config = dict(
    hidden_act='swiglu',
    norm_eps=1e-05,
    parallel_block=False,
    lr_mult_o=1.55,
    lr_head=0.00593,
    schedule='wsd',
    final_lr_fraction=0.0,
    doc_mask=True,
)
Each number is 128 + 32 x the weight over its row's rms, rounded and kept within 0 to 255. Layers, rows and columns count from 0. The size above them is the row's rms in percent of the matrix's.

# layer 5 MLP up, 704x256, rms 0.151, rows 569-577, columns 128-255
size [109 103  97  95 102  98  83  96 109]
[[ 78 153 148 163 105  67 125 125 125 202 175 104  77 169 104 115 207  79  92 138 188 194  77 103 131  75 129  96 156 142  86  96  87 128 194 124 110 115 131 150 117 105 135 104 120 118 169 112 115 137 148  88  89 139  92 149  91  77 129 124 116 129 105 125 118  63  57 156 192  82 150 148 166 116  63 152 143  90 124 137  76 106 108 168 108 102 124 142 124 119 154 146 144 119 165 143 169 142  94 160 118 168 116 149 117  85 156 151 180 103 139 120 108 130 112 107  92 136 137 135 119 149 113 165  97 179  88 128]
 [ 45 124  71  85 109 131 140 149 132  98 117  91 102 139 105 184  65 169 126 102  93 166 129  78 192 131 137  78 139 137 135  98 133 162 101 109 138  95 147 139 146  98 166 181 180  71 183 141 103  96 102  81 120 130 108 133 118 156 150 167 111 142 137 154 111  83 132 149 146 161 163 125 140 110  84 121 110 153 180 137 151 159 147 145 131 139  98  84 146 103 135 110 130 104  95 100  53 121 136  54 116 223  99 119  93 110 125 206 178 124 103 127 113 135 142 205 123 148 177 110 148 102 112  97 109 100  50  97]
 [117 159  99  79 136 116 140 129 116  83  92  93 117 123  98 148 121 181 149 114 160 139 154 147 168  90 110 144 127 163 150 209 132 155 198 107 179 130 151 130 130 127 175 174 163  82 190 143 219 172  87  94 165 121  93 134 140 188 153 191 125 102 128 105 181 137 138  84 170 111  90 144 114 174 139 157 169 119 140  93 157 147 124 139 140 110 112 129 123  93 117 119 104 106 133 157 161 185 147 160 102  91 104  25 118 108 142  92 156 140 179  80  80 171 154 109 143 101 119 159  80 152 127 126 174 119 157 184]
 [130 156 130 159 189 100 122 112 156 176 148  59 140  94  85 162 130  59 104 167 137 119 169 120 105 150 127 149  73 111 163 105 189  96 147 109 102 140 212  77 190 126 127 125 137 180 129 124 145 146  70 113 118 108 121 139 117 154 118 112 106 140 135 148 123 118 144 115 168 151 140  88 188 190 130  96 122  97  78 123 122  83 115 148 155 146 106 139 116 124 139 115 123 123 182 177 115  77 124 184 121 131 141 164 140  90 126 102 143 112 154 165 215 150 127  89  65 188  62 188 120 151 112 113  91  74 106 133]
 [101  50 140  75 139 102 153 158  55 159  88  78 117 182 173  67  67 138 155  94 156 127 170 117 114 124 124  77 136  80  70 145  99  48 202 112 109 159 147 107 147  96 116  88 194 154 137 120 129 128 101 151 155 142 157 163 159 115  95 114 116 145 118 119 118 159 132 130 137 129  99 128 148  95 168  72 153 159  70 122 126 146 110 215 126 152 109 147 161 116 152 135 119 206 110 127 152 167 140 135  85 154 125 158 136 142 174 125 119 162 114 138 133 152 143  97 178 122  93 131 112 146 109 136 156  92  34 174]
 [ 96 158 157 121 172 178 137  88 139 163 112 100 108 105 125 152 143 115  76 145 127 136  82 123 151 119 118  90 144 153 150  76 113 133 129 149 119 142  75 127   4 172 141 103  93 133 127 116 127 122  65  70 122 150 172 189 102 106 130 101 135 103 215  98 125 149 123 127 130 137  75 135  99  69  84  66 183  91 153 154 101 150 138 152 171 153 162  86 132 133 160 178 163 117 116 121  75  79 169 114  87 163 155 160 165  74 157 111 123 133 144 133 158 129 145 179 182 159 150 119 163 206 115  94 171 117 138 115]
 [132 146  97 169 175 120 104 142 187 113 168 120  91 130 101 106 141 115 155 139 123 170 122 120 104 121 167 136  68 125 104  97  84 160 114 118 132  79 143  91 144 102 115 140 112 137 134 166 155  69 156  82 127 146 133 135 173 202 101 133 140 111 131 186  84 166 122 154 121 143  95  90 150  83 106 133 130 131 128  45  91  86 143 136 146 139 152 105 126 129 116 122 125  91 164 157 111 113 155  73  99 125 152 196 109 138 127 190  72 112 157 112  72 209 149 144  73 145  67 129  93 159  44  71 160 165 146 146]
 [190 171 125 149 150 219  73 174 181 183 141 144  94 149 169 100 123 139 172 110 138 104 106 119 101 162  92 103 124 147 132  90  44 136 162 155 109 115 128  93  98 116 191 145 120 113 126 124 112 112 105 161 116 165 110 146  77 116 156 140 147  92 148 172 130  86 138 112 132  84 130 140  90 150  91 172  81  89  95 123  89 123 105 141 154 105  84  98 135 110 107 140 156  99 154 169 145 153 127 113 117 134 132 106 145  83  90 149 174  95 147 124 190 142 133 167 163 133 142 156  77  97 124 134  51 122 128 118]
 [ 97 140 146 162  86 189 100  81  83 107 134 171 123 148 157  88  97  85 158 105 119 173 136 113 101 107 106 114 144 129 144 118 122 110 200 123 227 130  76 121  98 150 119 133 100 109 121 119 167 103 134 175 140  93  74 137 120  51 114  70 108 156 112 116 159 153 143 110 140  97 159 106 150 133 142 135 119 127 159 137 177 147 120 163 147  73  88 140 111 116 143  98 117 137 134  90 160 162  99 149  86 181 122 129  69 143 114 158 151 175 130 104 114 156 123 163 145 154  89  83  71 208 212 135 115 148 150 155]]
# layer 5 MLP down (transposed), 704x256, rms 0.136, rows 569-576, columns 128-255
size [106  99  97 102 109 101  88  95]
[[129 110 131 117 100 122 113  40 126 140  99  95 143  86 110  61 136 113 139 125 129 162 129 113 128 148 219 138  88 156  78 123  89 178 182 102  81 137 145 143 150 175 138 101 155 135  84  59 118 149 153  92 173 147 149 184 120  92 140  90 149 141 162 171  95  42 144 123 182  88 127 157 205  75 128 127 149 221 162 127 139 142 131 139 131 126 169 106 136 193  87 124 124 125  98 109 129 119 139  68 187 142 148  98 167 135 148 155 138 162 142 181 149  84 104  80 104 117 110 104 177 126 116 179 113 163 129 116]
 [117 137 138  91  84 153 147  78 137  32 136 120  91 103 113 149 137 115 100 124 126 161 126 148 157 153 191 109 120 205 101 138 143 143 119 137 109 148 130  72 118 113 112 148 140 138  87  55  71  96  85 143 119 125 110 125 101 149 128 112 129 121 148  94 165  96  43 164 128 115 114 120 157 105 141 175 142 158  91 146 102 136 182 159 108 176 148 102  92 129 158  66  63 141 179 155 142 146  73 133 152 161  78 143 180 127 187 100 132 132 146 143 167 117 185  91 108 171 157 112 116  88  71 165 152 131  91 102]
 [204 141 130  97 160 180 136 168  97 119  92 109 175 159 112  90  98 165 171 174  93 155 164 106 147 142 107 120 103 118 182 107 132  70  74 123 158 167 134 123 135 120 150 169 101 141 161 114 116 132 140 115 103 106  95  85 106 170 127 145 189 163 141 148 110 154 167 109 161 169 128  96 107 132 136  77  94  91 183 147 162  53 136 141 138  89 181 124 208 127 103 146 143  80 108 114 172 177 147 112 134 179 149 135 175  65 136 149 126 151  98 119 153 153 128 156 146 160 186  97 139 155 131  83  96 137 125 138]
 [100 185  92 118  71 118 108 169 199 151 114 142 134 185 177 137 157  68 147 112 141 129 111 154 130 118 119 137 140 124 102 119 146  90 117 168 131 167 136 179 142 150  69  92 140  78 129 128 143 136 131 148 119 208 116 173 120 121 108 110 106 103 131 165 109 169 106 217 117 165 141 125 136 126  79 117  89 157 159 131  85  17 116 114  95 150 128 155 143 115  94 101 125  61 107 114  86 134 108  74 153 115 130 146 129 107 208 149 114 158 110 197 165 176 136 148 130 177 128 172 126 126 152 174  74  90 140 147]
 [160 123 160  70 120 117  75 112 135 120  94 160 105 190 149 133 114 165 139  52  67  93 126  97 166 146 163 167 156 104  84  88 131 124 135 202 121 160 136  95 136  99 108 139 107 115 138 104 124 117 148 194 182 138 109 107 126  97 166  71 112 111 111 137 118 134 162  82  97 133  83 133  91 168 173 158 176 130 139 149 142 142 149 136 149 171 103  97 148 157 156 127 113 147 133 145 138 156 163 136  94 195 121 169 101 145 105 113 116 116 163 192 123 100  89 114  93 141 161  83 132 182 159 125 131  90  66  79]
 [150 100 183 119 143  92 115 154 139 128 131 101  67 109 182 116 173  93 102 140  40 123  67 117 149 148  90 137  79 150 128 140 121 185 146 134 150 137 164 169  95  93 131 156 129 148 108 161 156 192 114  78 116 163 130 118 120 144 169  92 129 133  84 113 145 101  62 150 115 102 181 116 141 132  91 122 130 100 154 157 129 169 155  80 126 132 142 118 150 122 143 170 139 137 189 140  51 110 144  99 118  28 143 157  66 135 172 176 132 113 101  95 155  91  85  84  88 123 130 122 144 180 140  99 144 145 152  73]
 [157 134  93 131  90 156 142 146 102 105 116 107 116  81 129 115 150 166 164 147 166 120 125 133  89 164 146 170 111  89 129 118 131 113 114 125 140 128  70  90 109 179 128 102 124 125  93 102 111 136  99 104 123 142  98 162 146 161 112 148 137 122 109 136 152 134 194 124 108 137 120  86  99 176 163 107  87 138  92  49 107 171  49 187  75 136  70 145 119 132 166 129 101 171 117 154 117 121  72 128 125 136 120 163 114 151 113 128  90 120  86  51 126 130  53 145 186 124 201  63 108  36 165 130 153 142  80 127]
 [ 61  93 144 144 148  69 159 121 165 130 118 146  98 109 152 134 156 215 113 132 139 134 122 198 121  94 145 210 118 124 131  93 125 100 133 177 177 155  49  44 176  92  97 130 142 179  82 128 149 156 153  75 122 111 142 135 145 143  99 111  97 137  90 164  81 177 112 152 149 125 177 148 153 114 109  93  70 143  87 101 143 156 133 146 164  91 164 126 167 127  85 104 138  82 112 145 151 105 151  84 127 121 108 147  96 170 103  89 155 138  98 162 123 151 130 116 152 123 142 148 144 137  43 163 137 127 140  87]]
# layer 5 MLP gate, 704x256, rms 0.15, rows 570-577, columns 128-255
size [100 102  94 106  95  94  98 115]
[[125 146  86 112 114 123 133  93 126  60 170 114 140 135 125 161 112 108 126  73 143 135 182 159  38  87 183 150 192 188 136 135 135 177 105  83 174 159  93 105 141 147 106  51  85 176  99  67 162 133 105 123 124 124 102 139 132 128 143 133 174 174 123 103 147 106 120 122 117 116 158 135 170 118 115 104 144 111 129  87 147 124 152 158 130  96  87 136 138  95 171 113 151 161 167 129  67 106  92 173  99 117 124 127 143 177 114 114 143 204 156  79 161 173 122 123  65 138 124 156 141 102 104 123 111 211 183 154]
 [120  94 139 139 135 177 159 174  87 121 121 135 207 160 143 168 148  69 186 171 135 111 174 132 169 124 140 103 134  90 157 162  83 169 126 100 110 149 195  91 114 114  75 186 129 175  92 161  98 106 150 129 118 154 162 113 124 110 110 158 131 105  88 118 149  83 151 105 136 145 145  53 105 113  96  60 159 107 151 129 128 108  90 144 125 195 153 116 121 145  83 112 121 133 159 113 171 127 147 126 153  83 134 162 113  83  99 124 134  91 108 114 121 138 102 119 132 134  90 116  74 155 107  67 135  93  64 142]
 [138 154 154 103 119 147 133  86 143 122 130  84 156 125 183  89 116  71  67  91 174 108 103 132 155  91 160  68 116 123 116 104 112  87 137 118  92 169 142 163 204 113 121  96  41 157 170 104 124 139  51  99 161 151 189 154 164 152  84  64  96 110 101  63 130  27 127 132 101 158 118  96 159 147 144  65  80 124 102 163 104 151 144 101 121 137 124 115  84 133 122 121 139 122 120 143 136 121  74 156 126 104 176 178  99 117 142  80 144 172 103 169 160 149 168 102 123 165 155 179 128 151  88 107 131  98 180 151]
 [ 95 187 158  63 124 111 177 125  96 141  77 139  83  86  91 156 177 134 169 136 118 133 110 161 119 190  59 150 170 125  79 101 144 123 139  85 113 116 109  91 123  58  57  87  87 118 126 111 101  95 109 146 163 114 128 112 180  86 101 189 165 131 111  79 124 128  99 137  89 173  94  73 159  80 189 155 143  82  98 166 138 159 142 107 104 105 139 101 120  87 114  99 146 188 105 110 152 117 164 166 131 121 139 144  97 132  85 161 130 131 151  92  87 169 128 168 204 131 137  86 163  62 174 136 126  98  88 121]
 [166 120 141 133 101 127 158  69 173 128 147 118 105 136  86 138  96 121 135  82 131 174 111 119 156 145  98 132 109 158  77 136 107  89  55 159 117  87 188 100  98 101 165 153 121 102 103 124 123 159 152 147  70 106 133 119 123  80 139  87 103 112 145 168 119 128  65 128  65 125 105  87  85 101  94 145 122  74 190 104 137  99 154 128 109 120 128 130 137  98 138  95 158 125 150 166 124 144 166 140  86 165  89 160  93 157 143  80 124  89 116 131  93 187 146 139 104 140 165 142 111 138 206 131 149 168 117 136]
 [107 112 106 185 168 125 125 130 149 159  99 135  84 160  93 158 149 132 103 134  74 148 118 123 170  77 177 137 128 109 153 136 154 116 132 128 105  83 164 153 113 157  91 174 141 155 190 169 136 134 150 159 113 125 145 108 174 121 140 149 108 141 112 176  83 149 103 154 135 122 146 109 126 153  83 107 127 167 147 116 122  80 166 138 201  80 115 161 154 144 168  91 107 163 119 144 110 163 144 116 123 141 100 163 113 151 152 180 106 211 104 209  97 111 145 139  82 112 119 177 113 197 127  53 173 129 106 186]
 [ 71 132 153  59 112 118 103 152 121 136 123 142 165 184 136 122 123 130 111 119  99 104 128 152 131 126 198 124 112 172 160 153  68 126  89  86  73 158  83 100 115 103 180  85 133 115  80 156 111 155  93 147 118 124 123  81  73 136 120 105  97 143 117 106  72 104 150 111 155 138 113 148 109 178 115 104 103 101 126  85 131 126 130 106 119 150 180 128 133 128 120 118 161 114 114 106 162  79 131  95 114 101 165 166 139 105 118  58  68 138 152  33 111 134 129 150 167 111  65 122 156  92 120 153 129 139 110  75]
 [129  89 122 148 123 104  90 151  47  88 163 119 102  30 147 121 144 141 120  94 107 171 167 107  92 172 103 153 113 144  75 121 117 119 124 121 209 116 120  86 117 177 154 112 140 127  92 120 149 130 168 128 111 141  68 115 129  82 132 189 154 151 150  99 180 122 100 125 130 111 114 155 137 160 155 181 134  77 148 106 149  78 180 107 115 115 142  65 132 118 125  93  90 120 162 110 102 162 106 118 103  61 115  95 136 150 129 161 120 119 164 165 141  55 120 176 119 167  84 123 149 160 155 125 153 135 148 113]]